{"n_layer": 9, "d_model": 160, "n_head": 5, "n_kv_head": 5, "head_dim": 32, "d_mlp": 448, "vocab_size": 8192, "activation": "geglu", "norm": "rmsnorm", "norm_place": "pre", "norm_eps": 1e-07, "positions": "rope", "rope_base": 10000.0, "rope_fraction": 0.5, "qk_norm": true, "attn_scale": 0.177, "bias": "none", "tie_embeddings": false, "parallel_block": false, "extras": ["some layers without positions", "some layers without attention", "local attention windows", "gated attention", "value embeddings", "hashed n-gram embeddings", "an embedding shortcut", "learned residual scales", "capped logits"], "init": "trunc", "init_std_qkv": 0.0241, "init_std_o": 0.00567, "init_std_up": 0.0241, "init_std_down": 0.00567, "init_out_by_depth": true, "optimizer": "muon_variant", "lr": 0.0137, "lr_mult_down": 2.0, "beta1": 0.95, "lr_head": 0.00869, "warmup_steps": 0, "schedule": "wsd", "decay_fraction": 0.594, "decay_shape": "linear", "final_lr_fraction": 0.02, "batch_tokens": 32768, "seq_len": 1024, "doc_mask": true, "train_tokens": 222300000, "steps": 6785, "dataset": "wikipedia_en"}
Each number is 128 + 24 x the weight over its row's rms, rounded and kept within 0 to 255. Layers, rows and columns count from 0. Numbers have three digits each. The size before them is the row's rms in percent of the matrix's.

# up: layer 5 MLP up, 448x160, rms 0.451, rows 227-281, columns 0-79
# down: layer 5 MLP down (transposed), 448x160, rms 0.3, rows 227-280, columns 0-79
# gate: layer 5 MLP gate, 448x160, rms 0.43, rows 228-281, columns 0-79
up227 106:122159105101158140137148132111096134195113164095097109111122119155155164126124166136087114108120116146147195131136121133153118126126149118121097124137092130147147131099127149141131173155157141165118143141129121167139078149158157125096108097
down227 104:128070124146142078115157085091126098161173112102142131126151096164133135103128166124130126152136158113123100082172118139136119147145086120095139112141165142131155118143107136089118147061183149140147142141098109102113123127146133106113159084
gate228 110:104132161151179126094113138121102120093105108164136144143141139098114108095115110137094131136127170123159150131110136140137131118156146119123146108183130100108074122152122108079106106105123123120142136126078134169155138112146112124112158152
up228 104:083127133108134120145149100155115142123106107168132091133136125121125079116122128162129107131127115145136124115114130159134106066155157122158071152146157144162089132091135157094139125112131087099150116139114110134099092150106158085110089122
down228 105:179139166153153120129138163138098107099108131151144117105140149091123100127123120126114137086099187104134121124108109160148142098159085158148136122163132160130173155145107119099110132098139132125126140160123136109101162125108110106100132083
gate229 100:140120153141115105133151120183118111129131088147120121050114164109153129105121147132115128148189138081133124127123153098146134103132096143108125108116170121139144090122122092130159120099134104154185146063144132110177135107138126135164139136
up229 109:089176123137137140121086108115185092169133110131085152126129093150129128156143105161138093138122120110107150142117113146113142174136130150083168160101121124108034162112121158131109106137134122130123110162158144146122119144131154140108102157
down229 107:124141105113114163111114157133117124150092134099131085130130112098106079126115142147113093163167109087126146153085114129161118163104145136119106139138087115082130172136114140131153157133126155147154093152136131141122083108154113166147092183
gate230 100:097106118133104115131107086150138130101146123166129127118073129099083151111121099115111136166138120152122169112076106150123093135082111155111180150111120120130145144131126130156117089096121138145124138105144160103146108149165064133170163152
up230 097:166134163097141170142126103112177147162178131134139125093118155120144161128144153151123138116170141110125120132105108133153107135130092179117119139107140148103077113123133111129117141135133117109101101106097118093139130124108132094167100130
down230 097:088143088149144121117095137078174125133158109151162119147107095113123173158133142115162132177107092127142164098111116109121120123143132107117113162145137123135141107131141154100101136132115144155119104099114104135164161169126126092122170148
gate231 110:144099134154152160099114132141162137165120203129130104088117133098123138123133136168142101116158142138098093110147135150104206108154159121126085153142098132100127164107135119099122073146117136130153108114176170112083103148162164154129152135
up231 103:112137144112099169139116149158131156150093142144146128133130114120088128094100138167169134141184110144136125116100177150134121166144117120119153106102128116143169128176143156102108127132137143089134086123136149151127074150142098115157166161
down231 104:127126123114118144092159148156096105140180137128091132132127081144060147135139143124159124129123107144093131109164133141157127117149116114107111153114186099130145118140136154106157133110138121114154142087153134107125092119141150133154128099
gate232 103:103142123133128151143113145130153169159169138128111103095115098116120125159132131106146130146123090143110150140147086139126130134122105085114128146110075124133082140125133132072126157115149102082152133132114150113099158082106132155129080165
up232 098:148122094116119125179133149115113140111139146133136113127159114091134140147128122135155119123104108095115108181124173118130129137142146156154166122130125129163122130086124137194166141132116127136112120166090105161172116166147150092115144152
down232 102:114110110128134144108135092168171129170106132129116128147157135099181133130082134131087100133120079108125132093144139122153107106083128120146169136078121111103161125136129117093133143129126118150097084102110150143120120167137137127114095162
gate233 100:138142152097128121102147156092145081089096165160182135117125111088109162119117140111137116190094137113136151117085141136101084151135129139108089158097109103114109074177104119141130140195154124133129138137116148127114125125086148135118096168
up233 097:070148078147159142130125132136103154128128123122106161132149174146093113136126136128106127059110139139136116127105110153133142093147145113143155089154134124097131178086114186107108113068096145136102104112122077144137132124156076093126149099
down233 093:112109060075149100130145134145119155113094126178112110143160154163137096133109112146182128122136114079116163122131101149163122126173128158156142145112148168128141136102118151127137115131129120177148100120114117056110139112114120123157124156
gate234 100:104131115168139128091132093095140133135080146143115134117152100121152132122098112146113144132132115113125133150126115117142143154138150167141123135078140079149178121088073146125117142126110097114130149131139123159147115103148089144115130099
up234 100:098101161102150133124124156125079134061138141091110133127148127059125131146105152100142121132136113129098109123158092125102139095130111157128106090149124121125131117147126108154111133174165128089124155111091134127129131119147173143138132158
down234 093:100157135101145155116119120094108161145132143116113102150108121136134129119124048175155111105115092125147131127099108119113121179133130137161139126111132132131129091141140146139155106133137130120088122127114150130124131064124129161106121157
gate235 100:131116123151090167096141141135108137106163153121130129138154110127107123130106117134125101119124140124147185147139116102109135096129170099100112149132112143118151155124135158108153142122180130144145122117109142118081137111095117171111142116
up235 100:162107106136116088151143071129166092150096061130097165119083172117112118116153119107143127146157142113114162155082124146112134114152099110173144123133118148122134112116097151112111157145145137156130135096146098106122093112153139110131112133
down235 097:125113147168119110167108124137077121141113126146136133114097161125106128154104115134139163117163151113151120108109146119106138173173107108164160130116121150113132122158100107159116174144118118136137109094179124144094135118105149096093097091
gate236 100:120126149145104135111132168120150104125140093126108118137124131117110157147135120136149167103130118169115150134099159129098155138148151117103127149113123093108108146111165089159088155137116120136124145124156152109123162126120142148073159090
up236 095:116085140096114123090151132111116091125114098127087152144127133103120135106134150136114152107165149139149165114127168161152052116170081197129170134113096137096099142113134151134093171111130135151151164137145067096111113137134146123118121114
down236 093:131132101180100152115100126088176153114133127127125142141092099131129131100132142108110090124137121121143158112165154114091116143102134156135130121123131077115095108107154122116095158112123139120127159076152127107116153096126166139124064132
gate237 103:109129113162129137143123125102113091111145154138173135121117138120070134142102114122145113135138156112119145106140135116116139142183146128148150145142170129157115117087116066123124146124129145133165165114128077131125115115150129059125141136
up237 104:147132126154186069138153137136147143144091120106095113142141119125147114112133135140115097129081109094146077135117131132115074109116148099151094092144110103133104133078127166138145126090094124118139164103178120133096131118123132145161117145
down237 101:134109137119139155157149149167103138129117130099086112120162085092131140119148119117112131198133107161124127160117136167134137095147121124191113065097118073136161137140118113085145129138105115097092127175136112127141113123109134111130153143
gate238 104:122169121131136126115161130087110123111105104136104108151146151127155133058140105110168131137138144116158148137133132162105112154157124098180132085177151109149195145146151104100131110121163109109123142114143098103167086110116144167130142127
up238 102:081145142095137107177138135110117132094133108103135121126146147105120076102125092145136151108112129111121105144132130141143144111102120103141097148130107110161110121146131145157086082109114119156098147131160154098165150141148110136125108122
down238 099:164132134092111135101128146098107136149156125055118101144124126135108146128159091118114127110126148101193116078112135140108153129112111107147153151095123146147108138126114132161108061109109202120118133125127151105135123154140119099118159116
gate239 099:084164142099164100095133101146147160131167102168122140167144133121099115084091086177148127162119120095116102107134101140124114164079140171139138130134128096127100105185133126138149123148148164143165152135130121136146128139125146096173151117
up239 091:111122156111156070137164091093152112100107129153106152106157094108123117143157180101146134139153133120114124152158148109154126121154104168097121152161163100158111154135135150105123114110113106090081127084139149138141130123135148113130126108
down239 090:162103126160084142182129130128059078087112175148141106170155109096172185142132136132118132141139120130113098099076105124116125151081115136114178099108139166132115106095134183111146155133119142106104107112136141152184138146151095114099133100
gate240 097:095176096126132130100110177126134122106116109145109127144162108123095128136086131099116154152091102151142163123143093137103139106097142102139113135167157133172128149080127133156103124134134146146071157144113110130125104108136123120127156103
up240 093:110166141142049142085090133155136106102102166162151130141115126120087140100121094085116131132094116139159109100112113085136110158129110151180123142123183132141126145112115103153138133157140107080108102119139121083125134113119128106161175117
down240 092:183090104098129124175152086104118114121138123138133164136120153130106090119098134122150109141114117147095114126118126177097135084107182132166166108182081146129114111140181126131163100137132111133106107167106135122106103101130108137132142123
gate241 104:132124082118159127120125171125132131133130091136118111146155103037143140088133132107149106172137115129163108112133113158116131138175113119156141118134111156155107106170152130145147119136108100080126171142133133148159105157106142128163070150
up241 102:117079101080121120118117149170130079120127101096153125151138151106136145120075119096190158104149134085112096129133094158132131125129137098146148139124098131153130109157107164081116153144138077118122135133095145109085152105129132093175131128
down241 107:173089125129130110165152131108137148095148111111145163117123154094109129151072120118127093108116108102158144114127083095114106123136150130107135111110133097145092127127091119160117183124101110122041131131115170143148123152090124087115150106
gate242 092:100121080151143120089155123108134170120116164107067150129126151119161124148157092139123133113115099160140146105149173116112095097136105095083160120154148124126087136156097139140136128130139124076140136163126162141146109109120119153105137130
up242 096:167124148118133090134144120142097157108151127097136101124143081124103146131157161165104153140148163129157163151136086141153127160106160135147138137110145135108159151154145109125126143175138123123155124136083196121139113161137140081113134164
down242 096:101115135108078128116089111124090097114084108152161160113156094112119120136124132124118178152097143117126156203141098094154179110159136080129128132113143132110101086123127110094142133133091102157114163116174152102150110088120141129082103118
gate243 096:117152153114092182138133157098148090135126161160121099129178141113128174157092104128156149161108099123132111111098146152138109137086103105129134127165112129134144113170103119119119139127109164136128162137124178127100105109138111096112070128
up243 102:093120144131164146134084164137138142130167076137127121141115098162076134115137097065108064137143104120137131121134120173120122116167130140138158103131102172133123093097112156140151127164151135127169108122126133087143096146146121152137131101
down243 100:133085109142151134126125140123145110138110126105089095174081105117135142121083128158135095133126076151115145147126092055148136107190138160120123148131114174186142135114141149145141144119133126154127126152137121119144127117153170152121138137
gate244 103:146115119154133149139129152101183100135168143153147126121131150145129139129103114109143133095140093137078114107117142171116103134148154116148098086136066093142137175103122127153127104118130122143138124120132113094087156127149146156116086128
up244 098:119160133167087129151185101143135093143111127073123120138138138143126149113129176191134149118111145123126151094149108157159125138141093155151146104180060104133130101108124104134094117077117161127092119164137095133130104101165109155081112138
down244 099:167150147110092118174089126088136137124097102109177122118166086146171132067130112107128140134101114147114119094138137063172131140129126097073173153147154086135142110107146146128126137148147126092115134089158115123096126139139155125153135167
gate245 091:155124157145080140152153125131104143124133127116124124156119187117128142100159048127144095157130167174110118103101151128078124104100118099087118103109154147087098172099158132139139128125134124134130116103171122129135124141154103124119130156
up245 093:191119130132082112152115172172114082141126135135140146130091118132078108106126164095107114152121094135116145104110107149157123135102166142135125147115093138108151105105183133113121159098109138131124134070149123096101132179099137136139161149
down245 096:120115161092110098110141145092176199124152147118128109115129141151088128063092116102105114166096128149144107137131103122145117122081101133100152110126171114130081091110132104132122113172065154143111147073110143150166120146114137134117125138
gate246 111:132177113126112141128083137077095125168172102110174085171154110146150171146093156132111122127134100171153133160140171074094119138114155096123182144115120138156136116086100096139126105141112116157097144155109089112128088126162135149151110128
up246 108:158150121122092148147183110127166135135131128125107152125123161144167157127136147135100119090117127125089129143117135112070139107110105141095113106155150123108122141127174144162150130114141128117118138174177109142140154133097108143140143133
down246 108:146143108116139133149119163129135114131133130110148110160091143082114131166109190138129115102111121167131128150129102116097194162046116137132153142107131126155074141145159185151095127123118128153118138125171154126156166173143096135112104148
gate247 105:161160139102080081147124138098135157101146108091123120141107143142136132126144125137168149122157082150114143116113086120141108148112147099119116145125099111085129118082146095157104134137146132142118086077155145066151060076116120104165113150
up247 103:113109119105092136097092141125117133168105165120111141155159138096094171153122156128132135121125119148123124125120105143130081078086083107107120066118132156132165107161130133115142126156123121172120120094118171142112152143180170128085113091
down247 107:108142108150103138127110093159102107150143115144141110106156104113116147074103134131117105134127121175139071128145121132128120126123080117129175110111127099138129148137145127111152133151137146128123154111139100155130107121142081101103099184
gate248 101:168091098113132149154104086128140194143171152120110147158151114158098141118120169119078111144117123114127130081099124112140140155144130124126117138130108141113107126118152079089077099079118148142084124112142159083135096157129116125158159132
up248 100:069154146106167131148054140118129166124142119114124133175122161130150163104098120119092132160134156114111119140130161140110141129101129145129115187100095146104130135130148102144135153094124146134170157076167147149133111143091107149133146088
down248 102:123146128121159140180172139116105143150132148152130112125139089093132129164138159115136147123181147124136088075109098113135141091046173105115158133115102104155135128122131105147159090140102102132127107125152131175141119172114142153113129149
gate249 100:102084103130133197117147099121111153089166108138132150142108112085167137128136155139104147141139089100096129095129173110115089135115130137126161158117144096117121156073122139078150110080132132150093113134131087139108116124153118139098104132
up249 103:112150101168132119096124165120152091124066112129093159157098135135137200122112097102130137131102090180139102138187158098113103124159123099135127092134175088119117134109138142113109172148132123155102149103133120152146071094138165119171152121
down249 106:133133125138178140121094122124144141140147111109106113136099139142117174108121098096133129127150151101124043168134150163119153143109118088124163161135138163132146159137120119105112130141101172134143107114103155196147135093153149150155146115
gate250 099:098192140126120149110129112137093148141106115164145106091139137147114126147136138117130166097113113121131141147119147163173130090119130140101110163139149154164156127135165115101153105147153143140135145128148138105153109116091071163156126071
up250 094:139157126135093168132139079135145147115095133169089123145159158132132124134145131114143170085086126113123165133100141177169110105090144107139094138145134165117172104150142147155115150153130094130146156124134169110158158135157145152106148113
down250 100:136120124114154176164083093137151129137163134150118132166171152068099120071128149115095138107100132101110133122109116104137131117144106116118159135142186148156121093094148152104120117146088114113097090138092105151139106102120133141133151149
gate251 098:142107123128142107179132097117147149127128119135121136123093147118156171128123101111184116106137084075146097101106100111098085114140099131129128108163131134089095100138116140140153109056113158154171141144120128132145148155097131108147135170
up251 090:147130171128118080111132161138119160110078125148167152107142100119132130138150143127172109130155095101134118102037105094115129129153149159129113120116108148169153113159146142105108140099159093144116151114140134105123135142138123114125152146
down251 094:093190148158046115129135132104140085158101097142126146097116112131143113122139138091152155129107148132096083181119102115137156113124145120114168123128129132125136138147086113140124083117123130116090158103135097093098124153105160101172159122
gate252 112:122168163128108149104120159108134128083091133084139129147149166094104134099146094102115153146135069115078128159114128124162135115168148125108176143136109125132127113180138118094103133150141126164146166111122098062146121130131150112118145118
up252 116:127139107147126141168150106111160148155109123160159139113136122153117130130147124069140158135102134113147137169088116154168123134129142109136144134128127157143152127157157098131159152153121154094155159070168149103176096111097072145122097172
down252 119:089182096138121111139123114156114108131120104101094121151134125109108108097110177124152127177116123120078111192074124115111119141126101155151123114150154143162134125116119195111123126105097128146148118102101128162140117148152117100141086162
gate253 104:106134104138127166098077154133148093120099137141147124129129128100101122115138120108147120152112078144153157123104148119059143115125153096131190138109126080151096122101119169150127126149101092135123134172076119130113144084156128151074178129
up253 105:091123126145155139086128160141143135132129132123148125127093159096107124147116137137129141106126105154128114125151141127123129090157118145150093123149121123122112148169137155084132145175147084142079106163082130134135140118101113113098125141
down253 105:129152134165106111143128120108146125123120137164094147123133130144111160118102087171194145150149120138102130153122107124154168100125102148131081132096139108107105165146140142125105097113150166125085136144115146150123118136090137139134108153
gate254 091:093146130168144150145114134152128182134103154144125079142175125123093103131094108109142161149172103107115117133105143121139115106116155146163087128133146098118129120169158139112126081166117190112120106141161076123112157128178132097108137112
up254 088:174065108131175157123118071187146153148126135125111165118121161116157171159121142161111155144103140135169148124087127143125141129107090091178146125101131107143165167105103152123099116128132142140171144107152101128124118125114080132101103149
down254 085:087196116171172114071141157109133199114106104125133101118142139143125128136097134127148136108143095152140146138113155172095111113153146127132125120106126160165100129127113084159107138109112128176164100118104128089152153157140172141141125161
gate255 098:092123118121124134155118142082110094104129169117124160164111116143145154107121126115087185094132093104118120136119149142104108114158127123093129164117120112088153153121150100062130131148162150126139134127072131137110117101147140097142088145
up255 107:102168139116093131152126122187112146104145140160098143091103115113122104126128142121100158128136116109151148122114125164120117126154169109109067084111106142106109110087140141101162143158153094101137135115116113107135110158124133193167115100
down255 105:125121158069109123132095121120134156191167153133107144125095164129136104103135177130126138151071136100176156140135131115121110118093128123129143137095109125090117183131107142130111117152152077128118122146109103148113146135100136079137097108
gate256 099:156116165128087110106120167125104125128148150108162146107115151085117118098098099080131123128119121116139118110098114107100109138131083123123128159156121116118123115130098120077124104171115164161167133146152180145138121120123145146125154154
up256 103:156150143138116147139127107180086109157106148114114135155097143153107167140112178153140161160108128142168168106093112157102142122109110129101103152101117146155072136116132154115128111164130151137135122190156116120162133121096162138101131113
down256 098:115128163052139118113109132136128208137123147145154120116133127086109137119151137127110145149127121139094136108160121131144125150124147130159114128111123128114128131146127159131152133147155155167124135143120126176131093149118157158106120138
gate257 094:118106082117154120125151172144156120149170108179153148094106165146099132144129107130172092152135116106133092147087156114130088132105116107149116134133129125129120150143106116183167106061148132146184155114082153098103132138111110123119138122
up257 091:155135159142127125152094096121103142143101116131159110096104170096137130099164081150131140130157124104121102176098111112112098129153122118128197158151162109080128129138153149148142133130148151192146166137086138144131098101157100129087132137
down257 094:117108131138150178126124176159113113127110181155114152149121172112117135127127127129175136140101110150118120109085161108166127103122135108133123128117124135143105135099145146140163123085104082107093127106180106114138143143134151135126143115
gate258 104:099146113123143120135111136101087133139154119096147108103125130119140119108147113142149120091121085158184126145069148123182077124127166092094111139179160128160134124083141091131090145116157126140126099154111126088125061138111106142109106128
up258 107:157114137151126122141174126151199122088167113107129153158129110160135131133105106110118127165158099119102135112142101142097180164153120177157147130116162155076097138124093112100137086139134163113135122120120158100123127157126144114132082157
down258 103:085150082131112130152109141136150141115149166149109102138120160140142074140117170113140090143143098109125119143151125116089162123126120155117124124163121117110132138131145121174124169110108095136153098147154126115084118106131128149104129132
gate259 098:135088137124099052126132137115140141110116143100120126153122121128104160094123071151092138128096124104113087152136158158136158152123091141137131117158121108134140108141133109169125163128181130122136140101132122158155104148153137094136123118
up259 098:154122119176182091135080153151149124110066157119100119119154117135142166139121086134105162105075101126118098117096132128085143121107142127121145134154091091119122115124117113150122087125146119145146143108153119158112176100103125154146102157
down259 097:108099116117142133107123152118116081153094169125139080131101129095099142127135163153100126105125132121122099132147127122136128132113123119144144114121110107169100119130104053157129122154116108138205124124087142148131124130135122150111114137
gate260 104:118105156094145145127109130114112081108121139132109098091159139132143111106134147073138107120155135126099159125108115064159101118128138152144144110182155156163136171120144116109138143172105134160117149130142071102103126152098101147104174135
up260 103:140078132139092148161154139131127113108162120115120126114159096160129110115138095094122101120138172122120140122139112119135128127129127165100114109173155138111147191164129096100164154136087196158114157136139132115076128161104158110166149169
down260 102:123139108101120120139118106157100115096165147124151126161106135126109114098074141129095101135132162157186135156139150144096114120102146111123140100125131111117100159192121083145153121148117149169142116128128098121104119156154089084132144154
gate261 095:174111137149148100109151120135148170147110135117136112110128087145114144118116113119141134142167184139155158132142103132112170139114136140124137107116096134140113128161143124144104146142136087144125163152168132132117106051098111087137119125
up261 092:147079154137164128149138143108147157129182136095104135092115071143140130090140124152111147150152204134121157154142145105120108118110131154160122145129124120159108136145113175114160137161117088116116154180100117112117110094149123062142126151
down261 094:118133152103157133093088183109159114127165090142119121128102128101130102100105137157169091101133139114174151162097168157109122131140165154155129173090077123113135154159125105126124148142105123094184148196122131130135098132147098114140110152
gate262 101:135185102144139141165153102165108170136155125142121098105164110130180186107119120152114130162139141130163121141128136112125149123140127156156163099165153130162096131127139113128157129139152131096149148116115085113127131106130146104192117089
up262 102:099139120156119114126122090147132140152103094141109124106105126122156122107121123153133105142114133108128136155145166168131097103154159154093142111144128157109104146130196138133134142104138178087178110144173168143132147079164156103150144100
down262 104:134131164148136084145143149128124117125093141124083139145100144159110148101123150124138113104142122119128111113143069119148153065163092142110156102170138130176132098127107120150184113125123158102150091117114125140139146131146139095093163146
gate263 099:131156122106154156126105126108154079104116135167128092109137122162123101104124109137149151130131165095156183185142102145063139082142114073123176086122092123136133120117130156132126091107136087163101144132109149119104150135116082143158148120
up263 098:102156156093093142126131108115136081148129130120146149130122096106121123123106107132168108132132136136138108165129142102160181144144133109164112119137180131127118127113117122129113143103157144134123132153140122120097097132143104129140177133
down263 105:140167109146110135153094107142135168098131113132136063122147120155159123106132147127069114132167134090102138167107159162093150103176104090107166140118091122130118134097130124158080100135073123124154091108139102123128141119123102131121133147
gate264 095:104148078132177154092095130095135144120115159150105146110141138120136160116109077106131109151098095145124136068126126139114116114127077148142103086127118143144115153117161137120133124163115115150130122095143072130142113128121112136122142152
up264 092:140101182077095132122141114136097124143126111131130109161138152111106114133134133132165157181117108157111131137158104123157149115165154136136109115090157108105120150113120118129119136144142082072052155158058181116115137147113107113144098122
down264 092:139150179140053103100164116126065151160157117100163130113099129157135103083102096143135118164149161120103117145166127135131203164166149151147156109136145103087119109106134122183104129143166151112164164130130148101129118135130122127154139110
gate265 102:117108116117150093128137115074123138119128130125114183105124122129153172128127148148119178159143116135093092099133118119139144183147114126113136123082101096128100135119155138139178124130154136105152131129102093131122109136103137085121137156
up265 101:170144127132135135183146114145143090070128158115138112149102094194157131095120136131155099095141102144110166139152123192141117154160122148136128127125144135120118072132138109107084111144102110110161139132120160126153168146133128151050136122
down265 105:158122145104122089140128105092104138114089118123105086171130106134174133127126112078097125118161121141135161157126101117091134097136093106091147163111122124142101128175191112137123115131122162104154104113093115132156120115141088136115123125
gate266 102:133131107149150113145148108132123122118140133129085169148131141158087135142128150143117096162095108129104152122109122141088124136116118070101137156103174158077114108113110165144096089114132105138150120125159164138075121088099094132086132112
up266 101:118134148129098147150139178123124116148142103091149132109158143138098127102149084105135076060153167119125086139131118145140153141144135121133126137170123137100142119124172149095119128136150148124094129113124113143120101114117116134141081100
down266 103:102174105134112116117171142135163160122177116097141121098135144152100125118102165135098098113165143112097205132151106162135117142133137132124099111129126133108160130141144146155108112122138134142115115106126144148079123146144090126094135131
gate267 108:137107096134100178150138165123101112105102131139080091124136106141088119108110149134111109125147097105134154148137141184114148142097165157120140164115179164160144111109087154142144100095142081123158114101118137120134164140113144113125111127
up267 116:149075151108103152154124140151125103125119140146128109138122090180133131098123184152106068152166141117114139118092172145144140159123143137127149165110157185130145102092131126134159134099168130129109108145106082095127135156154130125155142124
down267 105:111148116123135149127110153093124157107094123124122143147159092169099087105156104136144135074110086104139149102174091167108184127110148131117131147134140156191095137106060140164169111103102098097136047141097127141141139132149154131118131137
gate268 093:163143159116122107130119120129094089142138162124107160090099102092167094154182178135146117137106170093124122102148129127135120124152112090127132165127181118161141124129108122107116141139163120112085100089080112132175111147113156172096102126
up268 089:096137146127171102128136129151084094090121118129127121105141130132093145158172156104129131102100116120112119130102131145099118140163093124111142133136139135113153132138158138123099109114122172117130144082141131167138157138120114091134094140
down268 086:044150104114138125120138095154167165127116145124128136127078097187136085108117147120121132121136092139141139157126132071140086111111108125137130114131138123104126139139095101125103161149133159070116118151160073145132106119126139118136123181
gate269 099:170114121201109109139130122137100120145098134145181125147112163138113152148162108129123172125160093160112156105113139100124136148157127147129106113131127115113111141120128079168165144121130135103131114185174145151108131149125142131181117130
up269 103:133146085181071121125173150142087096098108122110171131123139116134115116116164119106105086130167130123112143136138157091109127158101118142130096122162089135116101134096112123183153121128143106103126121126155136112120130144143116086109146108
down269 097:113141118117112109135079139124125186122118143139135099141095171147128085149121086085091123115105118148117158112092116082103125107170121136122082157148159058110088122142193122106113139127144155095098116144110155122159128115117101122165127154
gate270 096:095176128154130151130095123145097137056113120138120110155122108157111131118149137125143149112083115126139173101120149116140070146120148085092149166112153111110145160137126133110161126119115077103137137146161132124163151109152135143141140114
up270 102:151128120200097113103143125144108127136129098154135118132140145158141117125107153129107117148089041108136157103115142124119162118140143111113141173140113081179148108126106148087127111119174089134128129142112141117096189146119108178172133074
down270 096:104116133101145150140136170112168151133131090102158137134100129095178116120143138107109111124115203163167139134125164103108096102104132115099139144139146129067141143113145121152149061125093120116148110117100131137137134168114126164142124106
gate271 096:093125097153121131125178129102108136152079092111141143118102125170104131133118102126131155147139129125134150145118102115128146089170118145125108090078100126079155143143140143122098096154127134154128124177107142104128189151113100122138134196
up271 097:145138136086066096092206106120137151145113124108119147149154120139078102135127129131117113086125116129153128125131144143061140132154142123108066096115116152094103144130140138121104118116131129112126137152130123120133115129143074130144124166
down271 099:084118092129189105120181124108118135176131129114092132133131159089087119162108142142123120130129103086138142126130110111129097148134102136154135093078162138116157114099079163137155141100086156137175129126085124153138145126163097113123170104
gate272 096:118170158118107145143141155115165132156138153101124142123152140116105117122093135123121156139118157138143166145086139127146166129098127121152125112130110118115129193117137158152132112069197125142134078153114135090122124090115118090130097130
up272 101:124123128134140092083108124122110093142106106138171096131132191124089136147124101141146083167151174160129154125139130131123103098128167154138133155087121137099145101069146138138099107139104139178136150148160118124106133133115149090113116119
down272 101:142099110138140159095142127168122116166120124099124133153102137169099132126112142143161155088099125108148091134124151134122127160109139122161140087160129129154163124145131118095106099093113125130084122118135105081100155181135121160140087129
gate273 100:174120149175148161150101083123151126115120117124124125130136124141146130168108101115116140177105147113144145089145113105106106125135144119100157154133105091124138108130150134196115142092137120108136177141118152108158123122109139140133115079
up273 100:118180115145094131086127104116146130061148153138102130146149121164132115103149158150118115161169149124126151133120115138100187131114125125136136114066159156116132142156139147124145160156145110128129147116137104108129111068082105137122176137
down273 097:088144129148174179137137137144139160117114128159104125139106110153097140137168126124170117144111136127139161083125111136083104143160098149150095157133190126116104105145130153098152111126159141098121159109104140125132128083080115129114104120
gate274 099:132145126153117099113131142080127113068117105129143145133136131167101134151102126086159175126092117127127151162126192127122143143131115122122130136131131150141108161089139118095129122119099118100132153168129091133118118102168153143110071140
up274 098:125113110125116128134140134123117148106169077158156137063129107109111133130144130160168126111129150083145105108118125131127111108096145138123152096126135083138090136142105098127087115150088148140115125108141118152106107143152088135139174117
down274 102:104127113134130135143159135130094145135114113112097127093095132108155148136141122083160145108103135150130126113168103102108127151089154114169173137165096105073147168116115144121148151099157093117105118124147142143118116121131146130149132125
gate275 103:122141102114140161101121139182129133140101128085114116152110126142130113129103116108088153128124085090144122122147155137101161093116181106112121121098145122103106125126150124135092121109137112172100133138126136072110139097144134143126128096
up275 104:143130104146152146124124137155143111149081103123128105109107121123168146108138108108114126113104121118129099133122135126086185075113102164131100153092133171135143129154113137123123132105157097177093145188139108123122112139144116151157148112
down275 103:185134141109111137151165142116097172147110171142160158163130117118148145117118078111133120120086090143122118113159157110143175084123113123165135121183149114104159167135116139147120117116134116125080081133097143153130120115107130148118117119
gate276 096:130104102139138140161104113144084105107132112101162142097077180164137130168134084114121152148112124126086130122114176099147142126126204128104126148119120152133153116085110146109068126146111080119142093126080144140127130127128165187085124150
up276 093:128095107156117147145161146122187112101139091135106138148142126105131108098160133136169074104132150117129123201162103106119120149138130137138115126133134121120184126132114106092163092100158109092128116111129142132127183140136140144142121126
down276 096:173189122168122097097119142110183151163138150120116076118154123134117142108133051131138133131125104106123196145083130119104150126201095142130152154120115119125107106155094104107118118147143135107105099124145102109077142127110082120098117146
gate277 088:129106130120160110147135126128118121152133138143150120110114128084155122106140105113121151133134121166087104077121094139156100105150133133104100103112101154096184146117109107062103142142098146165182127116112104133127152145165101107076093120
up277 092:111107105119145129124101140114137094138097117147159149122111148128142116130145149084104131066117136118120122090091128133142147141129133090157205168148125118127080163088108057139155106134126138129111093114175126133139136139082138131069165143
down277 086:174132103165141120126169092188113099093110139099122161130092130139116091096174104150168092120127138132103098107164109136127142115106091137084117113121120109119121139187169131152125159117139113111123108146130102119131103097124153135101132133
gate278 104:074127186147124127107138125106155101118103140101116100160098187121115159075134111133100165162140114128126092103138121114109174142120130131124094160147100135087125120111145088164104137150125091166148125125096172101120097130132132138137124151
up278 118:110144124130131129124129138119151129129124146114121089151149106110141084152130153124157125100107157082113152151178157151136137115059136130118146139145114123122118103156122127136121132123119174158162109119144091120139129069095139117089131154
down278 113:144111089093136141136134136116125144108138124141130103135143118127126072101133105155150129137119117144137115139081101123155169139094159135142147141092142127156127102136148178086117147109155129121119130124137084119130096134113177058123123137
gate279 107:160116133116115110117138112158131136090157159141094119106127117107189113138144152096112090151112183118046113158110088140107143140153168132138129142143171119121123107087145124108117124135122137133134129154152130103139098054136150099188123120
up279 108:138155135127181095117115134118150148159172152141113105069126118087172177099124134110139122151127114119098116153145129130155131116155190175120140113100116173114134137082105148115127167094097163124142102128168122116122126128103162095131127153
down279 102:132147164113096125129163119117137071145112082180119132123114134165127110118120084167123173146173128123143161097124168143137144137135096113133119126118130181093113123145111116108118137132169149134094113163117131142125117157099121132116133138
gate280 100:145144074135147129133118099118128151118097079163122117135108123161127104114098167124142149136134115121123131140130109153131108183106115156114116122109126132111104120083125130131115114103114143092105082114115142095131126116119196125124113089
up280 101:109117165076113087126108138109106124106123122158155102136109125107100114143141089091170102164145101155137189126139114095132141137109125106140072087145144160123118174122140122114133140124127123111116117149109128135061131102152081113176139134
down280 102:122140138099116107120122135166135104092149105091113104135144111093105138157140104127154149135136101107150154116125152112130122152124140179103111157133137106089115105124169172154127112136146090113115172164159148088168120141152134156148152130
gate281 095:134122132132093136178162155161104158183142135138144123079123138098099133142119095117110141139137130135090126117148126128128145128119099153156133162138106106137096150154133103179137149128195131129146150158146117132133113084128082108158126162
up281 090:086162124079099154105130114110076138176096121127166142145125167147131195137165160151121172107119149134177126106133137097142165109158154126095129118145130136145127140128130101105124134134136126129155140104134125118168134149104110155121187120